config.yaml
d_model: 256
n_head: 8
head_dim: 32
positions: "learned"
attn_scale: 0.265
parallel_block: false
init_std_o: 0.0217
lr: 0.00622
steps: 2624
Each number is 500 + 50 x the weight over its row's rms, rounded and kept within 0 to 999. Layers, rows and columns count from 0. Numbers have three digits each. The size before them is the row's rms in percent of the matrix's.

# layer 7 MLP gate, 832x256, rms 0.0991, rows 410-426, columns 128-255
102:491551472469446537448538619511479541439438504442579483535451503527379548480522567480555517517523417537478378522451447444518553455563502461632505451373530460549528434490470451538466502452461472495486463512412500568534458404520497436515465488469515418519512509509480587482502464559535523455469538540475486500624454550450536541453513483559473445415575544574569516498604477517463510596566
107:481494435467434523449560550538470466449409445539522516513595476442495517597444575510468541506594484480500405449341464518540461508443539453560436528504521455455410470431594474471422512523572584515582544533519480471546474519487421516354604472534551453483546482439557529503481513389511469558525536496489534549542549458439512413530471627493495427528483474494465459473533461546544496531502
097:507467530600464410492476403469511494419509559422518429455490487503427463515471486493444501495478560427670542542552480488437459515553468501457523508484504498493504532479446447409458507530413587458438545482497533544497615537480508468595442458482488533486571489501427527464460552472564532494499534490483490438469566467535437477464525581565555612442596562540487501565567523513598504497489
100:518438478574559583540476508535600423494501498504414424504602478487593468561387361467415476504509540521526496407492464594523517519535433479553458485531528501478414416530464513531594552434541444467480422524497521532544537555538533459508414477447556506466564477591561496573467462524462537551524545616467600490517597431511442449503552519478472487450484444521508403475601430515521499449471
098:499492516539539474436490505551483503462530503439435518511460548383566487474522613572391456524498510453550520566535470538525543442509479437525497517500475527594507520543431407427511543452499479626544500494432488517453509495474507485566417503403558558509546408494642574555493479474504542474438572573623567485514447487530505478444450499607512477598469435416468428461493450459485526539554
108:529430500515477498495436428473586495481593477507493431480422488542414447520487492559442525532489461534506449592554496441527399468549485444533435481552529512509516519533527526540555488487447549543482418524594582482559452590393528503553509554472438418535462519469550539473482502441487513511447542572473440463473438486505449485425412572569464504448566449440543466406523518448423603423417
100:462554513489558495456546553522519502438482476518479544422438501449472525430552508463419531536516537502551425443511507500476437542461476443438437568519483516459486528477549549486561479517465438481440478524590458448542587527458528539462441561480467526398475452438526560560606532504466547464458576514457484532563423494494432463584494620518488532543508451562507480527449405620494507518558
102:479518441476491516496538576450511561527554519601523520501603556483518437497524432403473525546465475549475475474516555524528577535496507449498513514503473528532507581565402467433530507436396535577453531529453450492562512476541494557524510531488430481528485570559402468511553455526488529573460515550471595469508510568500473564531445472423516530530548521506440461571553480519482512508556
106:559483511483501516470528529535526651556487571429535443540464562490518531528577505475506470487563576565520459528605445503524557447462424487510579479424593543542496425464592450450445514503452507510410504575464519458563483473454525428600516483500435553502499626519439513550320543483511580558474477401479545445438578522463486503519412468460474479494551514508443541417546533531467470479484
104:579524571606508491587499585492432458576478443401526575451463545484515455465455521490488486491477556478494461412461458585559553512491517477397567565481417481480518446454487472492537438441541494515513508524557577517460536374509589512442437486580538512497499416499567597474567517567398454482588547569451450395548556529540514444592449528462496572510550596597442547544516562360488461505500
102:509531546506587398498566516505569495578485475512368493506456458455598578504504525549504498544459461575508429583460507417477457499525458460441487508456369528514477467472484558534497560462495595515451575507559424528518532468508500420438379483490455486448430429580437491472481501525444525454555513519550544528472536483603449545425504561508448560476484403532509416435551488509469488501473
102:495532496423470511464518486526449623437562457489449476512503466525537449544499602486490536469425580488447463581417535472429546528528477440499498485535503499513559492509486513434514479579513627432539518444561526460516483472543468567514510484618477489563532540543440491388491432453502521458505523456507571485457455412528395436450519542534606479573429535487486562510478523412508552551529
088:559495502470474469445479504447533509534434510547455554567520541529532534528553467497594541433596485582535508472479535496452500510520382488458484545513462489509510422472430548440538485400569610450547459502500447438487509484468571529475501600483438488497438444475500527428547499557466581445585478478394438516508453598490411438514436361547499597518535598494495422433497407458510526558468
097:586452372471531471458418554505499520545527414566505514501477458477523484424620467511574508538551515466565563518524502540403511520539525548524474513488491500539494466432546448523481499551470497467504492562512512485604553522474542552530497521495527545389498451600474485464531469437488458506507522471564524444495535486454485410409429517504490394411478497494537442483486410461457477421461
088:462439581589579406509445534484536412529459562493513450492557512413499536418538439486588501473553555442563506459529546551514514435492417508594586498492519392502485452456471442514551468504577495487489566521500457496482496513525495504530513501515516642588465604442495422479460492476543492495582544441403414572529547435558487529545511489487471533462480576372529509463569523474572487528504
097:499514537458483627431436460489476498353494561419551613479553553402454546470451548479485553477549540499539446494555524469452510438461440552491401461516594500491509459468555527563557569458485516435488457487475510470505551471522507564435517564421469516450468474415529468540505466523474626437468467519599508516565484523458407508465507520448512488467523564554531554476546494541603565566583
100:577477525475451500537461538504497558452465492471473520586418433509418484448485464452527439483526463555402524524562369485491436414445460441461545537402457382487460523518573478597521525545613556441524445521493504438526487556485506474454520515470456448607470556458474449492508485561478434458429499460399427508513522534585452478507487569490495582515496443537532495420524540464509442525500
# layer 7 MLP up, 832x256, rms 0.0976, rows 410-426, columns 128-255
092:402475567469482514530468490573578433540552527401502462401493456460503450440495542586506548513484568465467456545454465593475466439478435485476516462544523584482558462460496541449505578586500616576480459538533484538522554569498546487403520402464521477536558555537419515545578472458487553576387505593457568466499522509538425478445510489496478534453458437422479404495543543491522530585450
097:486518424478550517511498469406492537495561431464443392450432501475479455452388437500408519576520597594540475463474533503506576605439481443556549461601537517450477581427534432519406444556457460508451483434556502482444550521495610446506465551528453465481548483431423498486534570483435564543577437546568547566468409450539503554498439437442397532563457487495521494558503454555566451515528
094:477439617507523547456503505599552506547488435436518474527405399509458521433524533540505462460578529538429482456503506542535476437509473427544484576509528501387487494451552471546485495468483562577533515508534481441443478438477467559483500558546516502558347521508520531491567588556572451503607561532452387518452457489441512537502440526552481452556549469429533486537453531493559514471527
097:579443477598468468524509468489455534530527536495502439471443503504433418447489541573587477517549502459526550469484532493546556490531501474552455396467540535473473530482416576604500477541410520540552483602540425505526560443512552460554542466497405450526476532488482367428513437475490476396526503509487513528520491464456570604439420482671528462483524481456545499516467393476485407517475
098:533505431414516423543469594554534406479491425662582515516465520511461447504491487457576666491466503578426490453490480508574562508459488557550609569497460501495465563441532447583540558545463488489624521520532451612492451483460512486497444510547485547457494449484487559537505571433517496504616510541434453588436520449556411550505531576499536388545474519417402501496494472496423514581556
100:535474564503464486479452420518515549545462470534506553435428549443403474519512488593452551516437571530425626601570488412539425524571498531496458440508586543574451506502500553517459559504526526601496372527512432498521480550562598594464426453449413463570501500502500633530437521437502447571470440438476484539506509537522432519430530555451521426550540515427478531533542534495493582502414
098:517495519461468523480553496447466486564387606440518449563516610526455630513557540494495534565438499494540469481524483479520502514432550529558486542466425436478447537537438448479618551552482505597368537430422552442477595450462428568424536487573496549490543486508488536397451579454460533462475494558508481466534462452516522582444441399454563461435551493470559544468525508574495597465491
099:490368401512481475444455367475476522555590511478472506485516543407558495485503464564490453552537544548512398467377569473475494387467500487476491468448599519453516467545515467595520560589541448507405461532457423448530528491646423545495499423496396487525507471579510528472515512485478491519470453449401525443467514563491418553565497495537504402480476531579510438536473391528458493561517
102:512456491461442539417408522521445424478616626477531440503355524515533562564493461410497515512443566600520562451492494520453479497471449516527517548539455512532437474479516408477476439550455604529509534501504446459509478428508459393531521538542551416460429557400484553543456477548494442525428583572489501588515468444546540427496537595539503550515501484543445578516474506510567543553448
101:582513494482510560441474477544450440612528507529503539542554527527575564511435501412480574505474546554469525400474559521550523564471464456388409458547451587474508563521399516454536532530487475441515498520598506516505445456469451515461536470517560477588525448418477452466500539548545654502581516527427428575542542446505501476507438499540461511527493489488507429532433528463579515389529
098:513552494543529471543487510513510537576497591552491494435437452559480536474479523575517567506437511485494545416553630630522547454508474499479393524487407479540525467376517519481564522500536438474482384521555440455512457442505408530484493534544467478454638501445519436459524515528449457530514538388496493502435467555522545472478514512488568369540495539482532503435397426516460584505575
103:566470472563412449509545507564474491495450473382439515460554506495521478455550460588513530504499482514494519569595532585575410536535440580556446575488496499523478480502570471575542476472533484503485538429474474532437442530574507463515405554559512560416566511453444502610551522514473422652533544555426470527507456482549549512465470530562480471558480481511500510446537576399401529476551
089:550522498613520434553398513538580547466496569506510508468448594563535470600493445506480485456495430514581478465463508491437498557462503459503501514541558481531425543560486512541513472568485565493592461483540552511406509483483540546563457525562517508452482526508513448530514562495454419536547450484596549469528538502588443447581461536512525464497531416499447522598405489488524461456499
110:444494522544419502545480555554515431514532582593439526514547522423519412453473552467529507463462559438545427412470441598405526521536496475485460505508492495516552559556467545498467605474484517503468536519525487503478527355538481581580530515499587463614509369438435557418515512486482555533583533473617492422395522442467416540531485571559486455465490528529475484498517435507563418477513
093:525594506511585617478535468561516450483493486511493502573492431515475453478561484531505506488453471506498524488523391451527497551486495482474438417502482526553390512504504444540486504490549493503476427466527438514492566515518521502523534515433603402529559441526444402476545528519489396487519542532554560503420506567542468482470411599621556441477447459415476480516346508550473558441523
104:508543398429404469457447567486456524543546521548549539485582469456431526527467512522415495513473543530523399494496432505501521517619473448383511485505470442539519429482452588499457534458476557548514451470412541532471468502558525482440474482556494568388478588522509497469510545471503541439554516437505568432464471581390469506463338511524433498518491550605600466553493503532508487393447
097:481523540443511443433488547483496433440512525579509420392531439458602521537471586484495571487524503534440432404479514540494496505465361595470469557582471539465425564502466445443541453534413526472532486423521496501461516430529436372436510528422540602521521422535503561395509592461529532446514475495472520527539503463436526522499505439549478462445490547563457465479551562519506525357527
# layer 7 MLP down (transposed), 832x256, rms 0.0909, rows 410-426, columns 128-255
105:457436447544503514527526539460597512459422420508437530449445454540498525532455539505519529445521511511503532433479452563502513516543459424517459503604503498548383545472441532521521409514457517531534496438442377465454455494528467473496463501466515570531482626511466464510580505511474503473482511572517552532510481473504422424589494482544498554569479509491531423561580506522436419523521
106:405448398512456568555446439468520484499530414490514478475538533501478465506561599502484494593436601529461530423496547586509474470538565544533526530459476487594577541517525433492541523511422488543472488476468525501479484476527477450470481538478536457543556500392487551530485466443450438608457483633500499412518507552575594457418503464555422509478600529469429432501490547511523505534637
099:490603490518552505515549487462550414594432495338528529506510495489500451523507436355509519450532526489527541551446509495419594481549503442490612510515496504462436451517498529524550455505495499500437508480406534456603534444406538466536526525567499457563543562536430525478479444539509568404549482541424514455553571489522543493499526499502520635529540510553516492495520467439568528502449
090:502505464527454471561508482507389537507418607616600500537507459506521489508461502620449482548420480518520537472456493477507534460562548575599551390497459504520508504478546476575486553499425477496604454546527515446477535487446545586430553507474571462443595621427507496572549502417435584513567440483502549485517439409487507534484496475484446488429481473526424499451514467435506521509440
101:522432474431500505499463321509613538422511486543469480497508539475557462461465525574527501502474509565452577495535437517549511494520504518435591471368439512533500457581548533491580556427423517528546487509412480474540442552512494559540475470422526469464491517561519555490497495498509464485535531499449482580575516516530450504497425486478517534480579524509533409494497572494603432446542
099:438541506445518511490492547531497301491556487536535468558450574404575600517491467424462486593556560583478575540530560504493458466539475462491487550525470474468594507462519399472498542567459521516506465406482421507582553519455491538467482574472472563504412440518552477564578529479442498579556375489462536564513519449515476486415461485412537510482576558534478518549502429384500569506506
109:506516496508533487473568374411522524455544534495487493544424477451570505491448526302515476589452459434551491393424501554503597564446465501528374535473442472511527487529557470468519454529461492633448485503475523517518430474553505520510471495486572490468611498368500496549555517460516486500486515465497482435504472492469450528449588498534408581498422514465502569609571512548469532519559
098:470635548502509509551514554460482498415551495479445510536553523517388473489499447482529416566475474508472468478453478525413425511360480527510434613472495436482543530502483477496419492418444522562479605500487500566432558584414433470519502557508512530425409607414535501522601399486459436539525497453500466549437539570489478357521414506501558517534501500518506463475460500494481534465501
106:519537592457544453526527404539476489499543477471422567445551492561537546490548460466482549423520413483547530556525432505519524533445531448469402405521440491494546537548509523492503541487513550579561499457606443520359560583599510528398477535447466505480441552479472539505495446518582459539515542545370509512540539491448471523471524534474563589472499480575519505606422490574423443456496
109:448493467412551591501540484581445457458549536512545540558560542536530513506399514635514493492446427472450526524462353529459428443456498542479552608514430499433486445394480507520534387522502454416454512587468539571571448438510510503579582544500531492558470455444527554488526503446423547549552521445387468531437436461502515532469536436499488545477579467434581479487567516554498513505476
099:507501503468477513529486502545505480407577550529488425532454584451512459510484441467516437643407530524454584528405408525484432514486548507548452626515508529487542503508525456561480580475467510477494547454533431531483619522466569416507556472457481507515543458582485550450448517536457437482497478518461564393493556433542504515532427522559485446391517570483567481406547508489468587498444
105:459454501516470399446514528644510450531458553471529487485497515542508533597448545551502542480448515451610411564505532495513541530563531497559571408464469542410446534485548537532462398460497537474477479493581535518442442567432555547572531564520511461529501450402494537485597407478540497553521494604499515483566499500566542539532411562465488566473555522517419525497427531474532486485471
090:500456544523474519523610473452483474558547513500412510581471468487527374426493581542415458427516551481476506489533431457533420494521540507537502577499505529491498501534572562554511528586477519472381547482432507556477472484509508498528497487553455529453556622503432525471572569509470494500511483476451475433454496463459484477451473477485484534509526510570530512541480461459487479446458
096:482479503447557419457508445447580502537530545532584469454475482339457496555557527419456581541508543462518464479501485551587513549453483477454412514488468516509576576493479514518529505490441488521456484535584472512511516485528417522429458507548532536525523490491453472450464599457409488535481457548499535459588440545420435512488540505437384524517467445528529592544489480612554473470402
095:523458544432512502527571502434513448469497514559482552580531524512469493434542489453510439469500548544516551479502530441522418560476485498486499466493498520506398558536396478485575434492520503565500449560471571440554502542531602509493525518495442491455509429461528404539513564416465484503527467547506383572606545412543502531555513500531448514391412475483453511497507488560409575575479
093:638496508529457503411493462520591567535508461489479525565482508536472426567532560405508528526522502554474508536510499533583523518410448581524486524539436528514494411550440477424501532536533514480489524496561430577526527399401487430513373436525379459543625499506529452498594455518514427580545435459433499470515590420406553544522486501468474473518462395552508595526566436566506442504577
097:471498461532483503561475506474476531482567442442496611544476541422524456536432582542552485630471536501473422519496449409386501473478474516426440500547540567450478549507514575480560539542531581494504467477514501530555534451506379491410442469468418543538507433477550472400508496499504531501458518535535519533505473450488431574422430552505493480463428566559495465479519534468413535486530